config = dict(
    n_kv_head=1,
    d_mlp=768,
    parallel_block=False,
    beta2=0.99,
    weight_decay=0.23,
    dataset='wikipedia_en',
)
Each number is 500 + 50 x the weight over its row's rms, rounded and kept within 0 to 999. Layers, rows and columns count from 0. Numbers have three digits each. The size before them is the row's rms in percent of the matrix's.

# layer 3 attention output (transposed), 96x192, rms 0.0588, rows 3-31,34-63,66-95, columns 96-143
112:419528560572548482521541431547539453501561453533521672499589551473558602510469486485550514400522535485526522504500496552476663503458533473521519
102:568575436424449467497486564578532536440477520457405378534443445501523445475532449442462494512474504561425454500540539382492424493454502496572494
087:522511562474482470459592541440486462537511490499487483426423476517564574462392455413481466425562467450556445539475508524500567492519509407455529
093:531478506567473432550521460335494459477525519514481534454452471500463510459450557529534508523484360455539438510468551588510545467574466527470499
087:437558493524479525478559512490487491454467522509570559515549580515432487489612496610476500512440578397501547515522479535395468457492481517405537
082:463394461527491379516503567549461459599424616401534478547537533469489496422580594501500461493518571434470558502492513581461469502481511536492446
086:473487515522475518549468424604473519518461540556478499478495532539504448525533516518523464549506515499556549480473501474573524505477584493469413
099:534421467511467505500522447417473481530474506491459523380343401488476539529438520479510526568488534432524509492465499548475388497497463507495495
095:404482546519628465508416490494513502536428509474506472522561545576455500545600544494510519544459566521519603561504496459517503496514523521487402
090:435464513511486555496427379552455508567531433464474552391604444565550476544448529576513511397554444456469591420486424545524447458511468494500540
100:562443558579510534527471355369505475515391540538465478453520436517424404463505470502527521501434448507489462463446514592507549533587490508494474
086:506430415567544420487487566601514402535508494430503534476458574525525575434461569492413515505523572476523522535501553498554510540429442546473454
085:503490497513501513583531521463550392555506526509493546558551471511495561450507527472394560455437588483477469485478532579462417573489518577513378
101:545497499438451503518529569516570518523410607459463450588495463528465521459530413486482464552317565522439504507508522511568493521466527537571438
086:368542436478480548514509606597485506531498459535484517528499476520537577493445542415514465554525565567558546485566482431503523620462548486478559
085:521565412529466559517490534541448568584545534560540404504506560490489376462447461535476482543542531487415503434539507471503356520457423448484566
088:534421575519464566526589422567537543534547583482470556467515539488513491516472457501509577499495467432428571491516555529439572496562519485467531
078:459560485465559575495522509536529577481474454420522590484517529514459518613475460541492584554530549456611520564476445610550504467515583515471632
098:530504510482511559525498421596532486500515465522410470541441420495566518440420501485530474419452492455470508491398449444491375496486466500560509
094:556449470569538508530504422436507530560462559485465551486446474510465523512440443501510471495409427493511511512488534615456530575563551545485532
087:619491505551462435560390445462649556426474515407473543574465459496445496524521510480498466470491469481552443484465551579460476597533457554508488
099:504419483488457446478474485617475442497516499524561469479522539453548577428429566491506482438533481370445507477455462476516540459416402524477578
084:508553473488532386502483592417439436480526472476553458473587531487467489503537564462397426539476502579486407425507458462449575531513525485482392
097:553611504431445530531441484532490531445429504506463501493513410464487418524510443524465476486489459616465517513487517471469449460512579466532476
098:645533383547501455476486457475516451487524506522504598570571521466470456470493389503423522504527531593448460480510483444435426531447456487646470
101:518492547504443487592461545527505632493432481459476470448426491562438450518399474520526472512423451436511504524513501498507399494465522520483550
086:544487478568456415566460514407488511493441577532426458461417455502503425452493485511488482474476430482428451453508494582499493401534492559484496
091:469496480515527490550468460540492542531437530402468515420543568479501490513448452479635473467516462498481536517499525600513548405551495465502491
081:505629505518517480499527502425532535479467522515467428537415417542467446538608374472598446499476488558506473573454495510517548520520539349493500
105:406552600515437577411509436461563483521496570483539520458547546539519493516481459523552441483504530528549513555562399492473421504536605474464442
085:491546458476525470545497541532492470475568575514498541462531552548502408435451519561475522508449563564477442555523575437481453532538525456488483
094:516398520493513538414451388462539586580457483502573493456433524540540566545467506554565512531476356464554484571551420544566543507537468625374510
100:516556518464487552447479530449503486458459531532495445430530518488519450538517454522531422558475519460458483483550443444548459459614528483443424
103:507631441466475463508477560521435518486552490550467500601532542434539466482480449465546398502588580485395483439550528427482548449484437468551584
122:504490461457447592498527522619517427415490462438496584544520491482515529492510498509462467439414416521563554491486502462560551432500507559453538
113:481485598539550482536500565536610591467447486473518519505455498576396498511479609523511576628471491465536451537512493554540495598593516541497459
095:604482487427495410429470489534457518515473632554570451421439470550488497379503472500461460456423631514444434532487614332498452495492482552527490
091:477494538561484485450478468588456464441384385551461503629505438528514561557535556442545459462563501528532581430472489589448559640526538604532470
105:432446567477553504486504502525492424540489536529566512444507449533531528453555438530441509458418518491492500521498527401475429385509511550469467
095:423609564514490466539501403458515501487554529553524434524504495475545608479595469572473343506513610483412496469535479493487516520527445518506536
104:455531566517440561425482543593496484483447531582517431524497512565492501433456417458470453400464565479522565404492519464470486488459491531522490
116:430551543456489450525483437524463542440505516502488527461472413515479552442525545486473453499526590552510481472486551466392456505470576514598528
094:524553574534506567513486513590520494503484473409477504541530531497443474533572496523497511509513469472536464452474552561477539596497595489524473
087:477444447553569531485520492457525536503468558484486490542423493567479518504425469536513470584422443353460435514560518569566430577537495545374499
111:481420520560564562604531464420550451568501438533439593381555440534482471518500523487467538534507461495544541537444511567488474564583584547425505
114:535495462514507608483560583519443495549484476543576537495475498468532471459448480482515541600472387494507523499484538476627443503474451480504524
099:491524529539449512446542492587502526528540613451523561524544492472467499458546413641460477506440515416463497518466448503442510504521432528457481
097:533503423443459414484492572457501515434529538441480494583544620498466477441560540539429488565453598511495450524488491466533461550534485551496537
090:453575460548557479472543542508508530523495461580460481581337423407423498474516512467569513518525563494530563500464516443390489513447463461413482
086:486611459557447494515559469515467545480532575518453532547569499469488524514472412538450450448497513445423539546441471582372480553469484448554550
092:606476400481503449434504541550530516532487519515413561531525526537462518468518499408455449526492606473456506523537494484443482409495487519493594
101:457567563538465477515575524382560549544566441491482553522483436507508479574501636565552538443566548475580491519484570605454512585454536460568484
100:444496509524574456502603466445496482586457497511529572428511453445498436525455484491446540506526532521491481528502482485477659439491523449480489
091:433538489520522627513530482578493455509467444539548537524477543520617504439456485512532479392499461585536531542469512469555522589489448463402494
114:530550467541480458500516534484445474635504539483533560545474504545454457440519497471542395480517505560483482545506419546537436496513464477512497
124:540495407437484423445458438548430464451487588525486536600514507472518442490463419469399442491394561510496450481528484415503520443471541479380484
101:465533527586499497563573492499501529549573444496511543544572470558519435521518558434534517416517523489551448499501540516602465487435486459640517
106:516540477512556542552497478488531457538544443625486530426566429435554491483478496465513452420449422450400564452474526559486498438539428426558506
109:492545458505447423452463424603441454376493486493480427546512447446592567477477497450478474484509397457499502516492519537496573518468462510544531
096:418487432576440484500492536536439477469490491455451547471519528590492516459453468366501512469530537508514566488442467501476420374470496525484475
106:370635526497507498499528413500554524519515516534480683515604569499548527492475481433522545417455450457497444463504491512490632492465528490449490
092:558468487530509467462443493542402448465448549490523437425553466575478521485498470491450568580509527487497541519515554542417383513523478559472464
113:428546522575494547496458506510465534512470473449472474421463522574560554528420465437467538468507524413509460505467491506620498517546517507453488
093:555488498474499517483469495371624430542485552571486553536586569413418480476528414467557560515544423510536545488456480547438552493475549480514471
094:486557442484503561510603533456480436522536497475527581533491479471514530547643508649503386498429496439470510518499473571464581446481574539499475
118:380609507475480539476532520616564557569442518460497525466548445467596529575339528438488478486479481365517476504404535646424511461479470447510434
105:402524472549559611477573461602562490561420571544456536459460472466505536518393495532514503499535522508517485451512538458539582513378484508452493
107:467457536502444465546529549442483432545523471396517483449438540417516497491488413540537454505548562437582589513490457546503472530482474501556423
102:428478490517519475501544513509587465531489540474469504499524466562430530400532523500491499486438472531499529486512510452421487496499485532498422
115:416531456523540495577522468464553531484502464509514491542567514546519484601449526664511526484548519472543495398496495424479457424459474545446635
097:542515542423520613539468481544468427539394418523558512460463515541522414438498539520461445552476460510491482576392398536526603467446568450537474
113:409523506552462465533492512536542475469557541524477439473483494526486492552470479514393469448483513475522489509420494481446523408408517561483539
111:449493452535462511551503481533505443505460474535511592532520538443449544427555486410545538522493522553489488493441520575486514492393490543533452
109:553450566465502484449497470488507441517492529502515434592467545496522583520571458545491507489387492462523455488459483523535501519405549569491477
103:370511472515505520544513529546484529503546461496487527523466503552481519574455483481497549464467593480517487471512637437487463593570414512483564
097:526482493509517490520545451519496500568519581509559378487576515470521468443406518525470467550495414542472580448514525538475442562461457400475564
115:481469498571474628507561476532459519550564587532472624467538575433503484518507441453486525499469500366496586434599566628513423532541449495475556
123:489534449536524469506530481485513555534498484480494498521463508543469492557465495567528579508539566519602548496446507523524455570474504569419628
100:506533510447588504573512380507490482448517497493436481553569504493559494529373546480462435492421538413446530421498473534475388480533503462561518
105:513501564543528522544485512489496495528575493548480488525492497474503443517493514486457512437460435500484563545465470495453490603418530436504584
092:479396451539572522512480475502580491505545501495510423482446460527430508550525491615537466497437536432523601470509487533451529546534486518576480
097:496508470443425407489463501532481459493508572527581415451552533513479556437457515591443459535386465418497549452436465611442458425472417493466510
102:469473550527457413510562575513433454457501481393481360440546520504466482504418515442533463589538487543458445545480508472548483453507509304450466
092:532450580507468516490489493484449421485486508504431457524524542523524546466451429566475518478368572434513523501440430483503455491486569544468583
108:522523422514505466442504417432583506503541563513443577595634541430512506533477471531460461506472467519506449460622453502464435471415542497560459
100:456491521480539580578514510437539460598553538472537467544421512526502424526425497609553448471515495526534527519495498417534470504441553440392600
112:508460511457449469529543501463531466529534561449526501470573443524479449435450507508434421515427408509531532529511482558535479441447491554553504
110:454542558525502508498500536547495517563564539494553374405504565582488545552494467584504466437461460403490483494474483511467542493541500454457534
102:513537579525478451476424491459439562515566447474536389420438456550540481528554456525504595448545507539526472565547519459545528623592524428477443
# layer 3 attention value, 32x192, rms 0.0527, rows 3-31, columns 96-143
110:544552512488609466523486456437548402500494498486539483497454521449550539463466474516489524472487549538623490497412470459589443579447546491472456
094:502440495524450501416535462515582501502438567495565542458461534486522406477504414505459505545524477458479478452492442574446559476473535545550442
103:552544402457535456481671529466469568423531428509506506493499454453451560509486517539465445485542542569512553461494480516485535498445477526426432
094:466502440502498464518477495475500519539475507471414467438418461567549499541501544599573419558557413542533544560504536512337486512565503604513456
095:529559557457513521530531572478378355453447541559458451620490454517496541463550540398517428400487596460466470470493505514471529513572536370414494
097:570462577470426466527468516493473531520482524480515469588506560532510411448464420464434565489510520592547502485494494397453441602430509422458500
094:544478578453530528499429434540554429519526506528441547378544451513539496515471482548373526433484461528552556498495537479488539485455521463597475
093:432486505421529519522467532477524623522610481493451490541482372466493517597519517479518551498444485460431484464463490478527494435446496467418500
098:525531576496437524463401399509527457538425581489472389489461554502500584425495461484444504515494533514484528473572572589463553527561532465502553
113:496492422501448491496406536437432525489495493535492439531515543409514506588472437486580493480523488489571495500480582481491483454504596458535488
096:526503512571484498591476503452466490511544477522426525493457468477481369445490509519482585400529426591549462507430563509543454520561547544445482
105:525516626512463527588492460558487494486441528582616489466620498485499561608469470569530538488557491472513469478557442511387456509456480364407487
098:471434420571616486493471529448480441556512463514534509482467454656502505516483486479521423469511510498451504451535512484454446484560413499577544
099:546473416477506520463497533522454452435486462539588562451531444566525435494509567496417523450516632551526506514526508398451483444535381468517544
103:501558544510443457440562489548543524464543468519522551615574571443483531454432519465447468486456580430474463427527456597489555484498467494503530
096:421490550476513619487394547462491556551561543436529638536548492473513423505439518465585515440574528512444512524581461506517585505571474585502474
100:548546563489523509487511552483486596499468526458539515511577497511477465448538524512520588456557493493530409517442545482535547433497552518482519
104:480568509508548610453476489469516481534515402472598502481571547452475557583540518525606448491449558561465492518513529446429516462561452525378524
097:556438495481453476526490462489584601431490553504508472485575488534467400515482488552509591510529491462458580460486529542569604598492566491517490
101:491586555532593579510472546531595517512511437458512560535549401583482497551481638545578523441457500472525447529464485444475488495507487510480471
089:500534499462521487488436521488494506566508490420442476528375533514468543505519457513475439411436503488480487532551544504473579521567485498524485
101:551450599429487452502390424542556489494567480469506529574425630523523510507479415456531465566465500482547504516534447473617587603494498490396502
100:445508530485335470514473592535491518446549521478520588444546485545487516503517517535525401438523488486481454538517556442464357585467506532570496
095:504506535464484553502534437534460462507566542462635605452558497451521522530520488458531510524451458450495483440446486414378474529516465512481505
106:449436457524555457488498682466498460423591499483488449494539495457550489568667395481483577527578538421510465499524435482471426513509511487588556
104:504506478451473596534414556505564545535438499469465435549513454460499469464562609523524443460433484502391545472507520511457491403533475432477423
099:567504512462494586548435585505487496542576494517411482536437512515491543538495533554495476497462411487386485569493525481542529542449557425447499
105:546590609470449455408467566478410549543508476507489547522418535470474424571472441455520525388480546534538532453451493574486561530478570492504465
098:475551491457486414463598418460474540479419513499534616564470489360448513485422470482538467511557455489556468456450470530445560438515522514581441
# layer 3 MLP gate, 768x192, rms 0.0705, rows 0-4, columns 96-143
123:489518497544499499607519464518505494530567508524564563542554465511562459508440463469514501424555485577414547569471441404544499531375520517567498
090:501493529535393521526474547594525489527570457556508526563510405538510537419476515460506470562509507534427532550391495445599451589450442520587466
104:511513476479469524620580519408484512533584440499504491541600401503491396498475454566521540540443525484494553445625425469540467584608484448584564
102:465620434456423437422487479549498636441542434469441540486511471489502459552342508530448449499496504487546533566501350500494562559547559477422494
087:600457427498523518521483498430388449586486534517477485548483461428510439485498469425502455532438459517496560568499481597496454551458497535480473
# layer 3 MLP up, 768x192, rms 0.0651, rows 0-4, columns 96-143
104:637507493474493439618498486445433488578500545456550563423605514457506514561530447572449511478534472479441439460520509477581428546476583656545419
087:488510472510583624427477493496521441448459547519531517500532480546505514508500481457556414416521492488519536562507449521427520493576486400469541
101:471535500505500548438570510485512520557482501476566482464455483559522483539499509529535543570470440451488468467495494488498534560455403561468392
100:528413595465477496522456423465555480574578484430519583546439537417496496578520533471493558445510546488520513478520531532466549581511463531381529
091:486561489479503542549492532447455509480575492462513599602572491428505440515544462584473539531465500510519452506476541470450555431492473552497486
# layer 3 MLP down (transposed), 768x192, rms 0.0621, rows 0-3, columns 96-143
111:506482581437531417499527440482455455611424515484521420460528473469446565519528440496467449484515511476480536439547476604466443479545556565520434
088:474477398556505526369516529557536563490586346569507494545508414582464534455485510461582422484501484454420554558488494436525408514473492572546440
106:496435509510511499496384512490476457492621476484410455572590545465609507514493509509481449457544509512533486451441534562505438472443493484592541
105:472425469503541433501534574410469508547445471541526450429462500478509519473621456499552515523493502469444451533450561490544440551543537467554548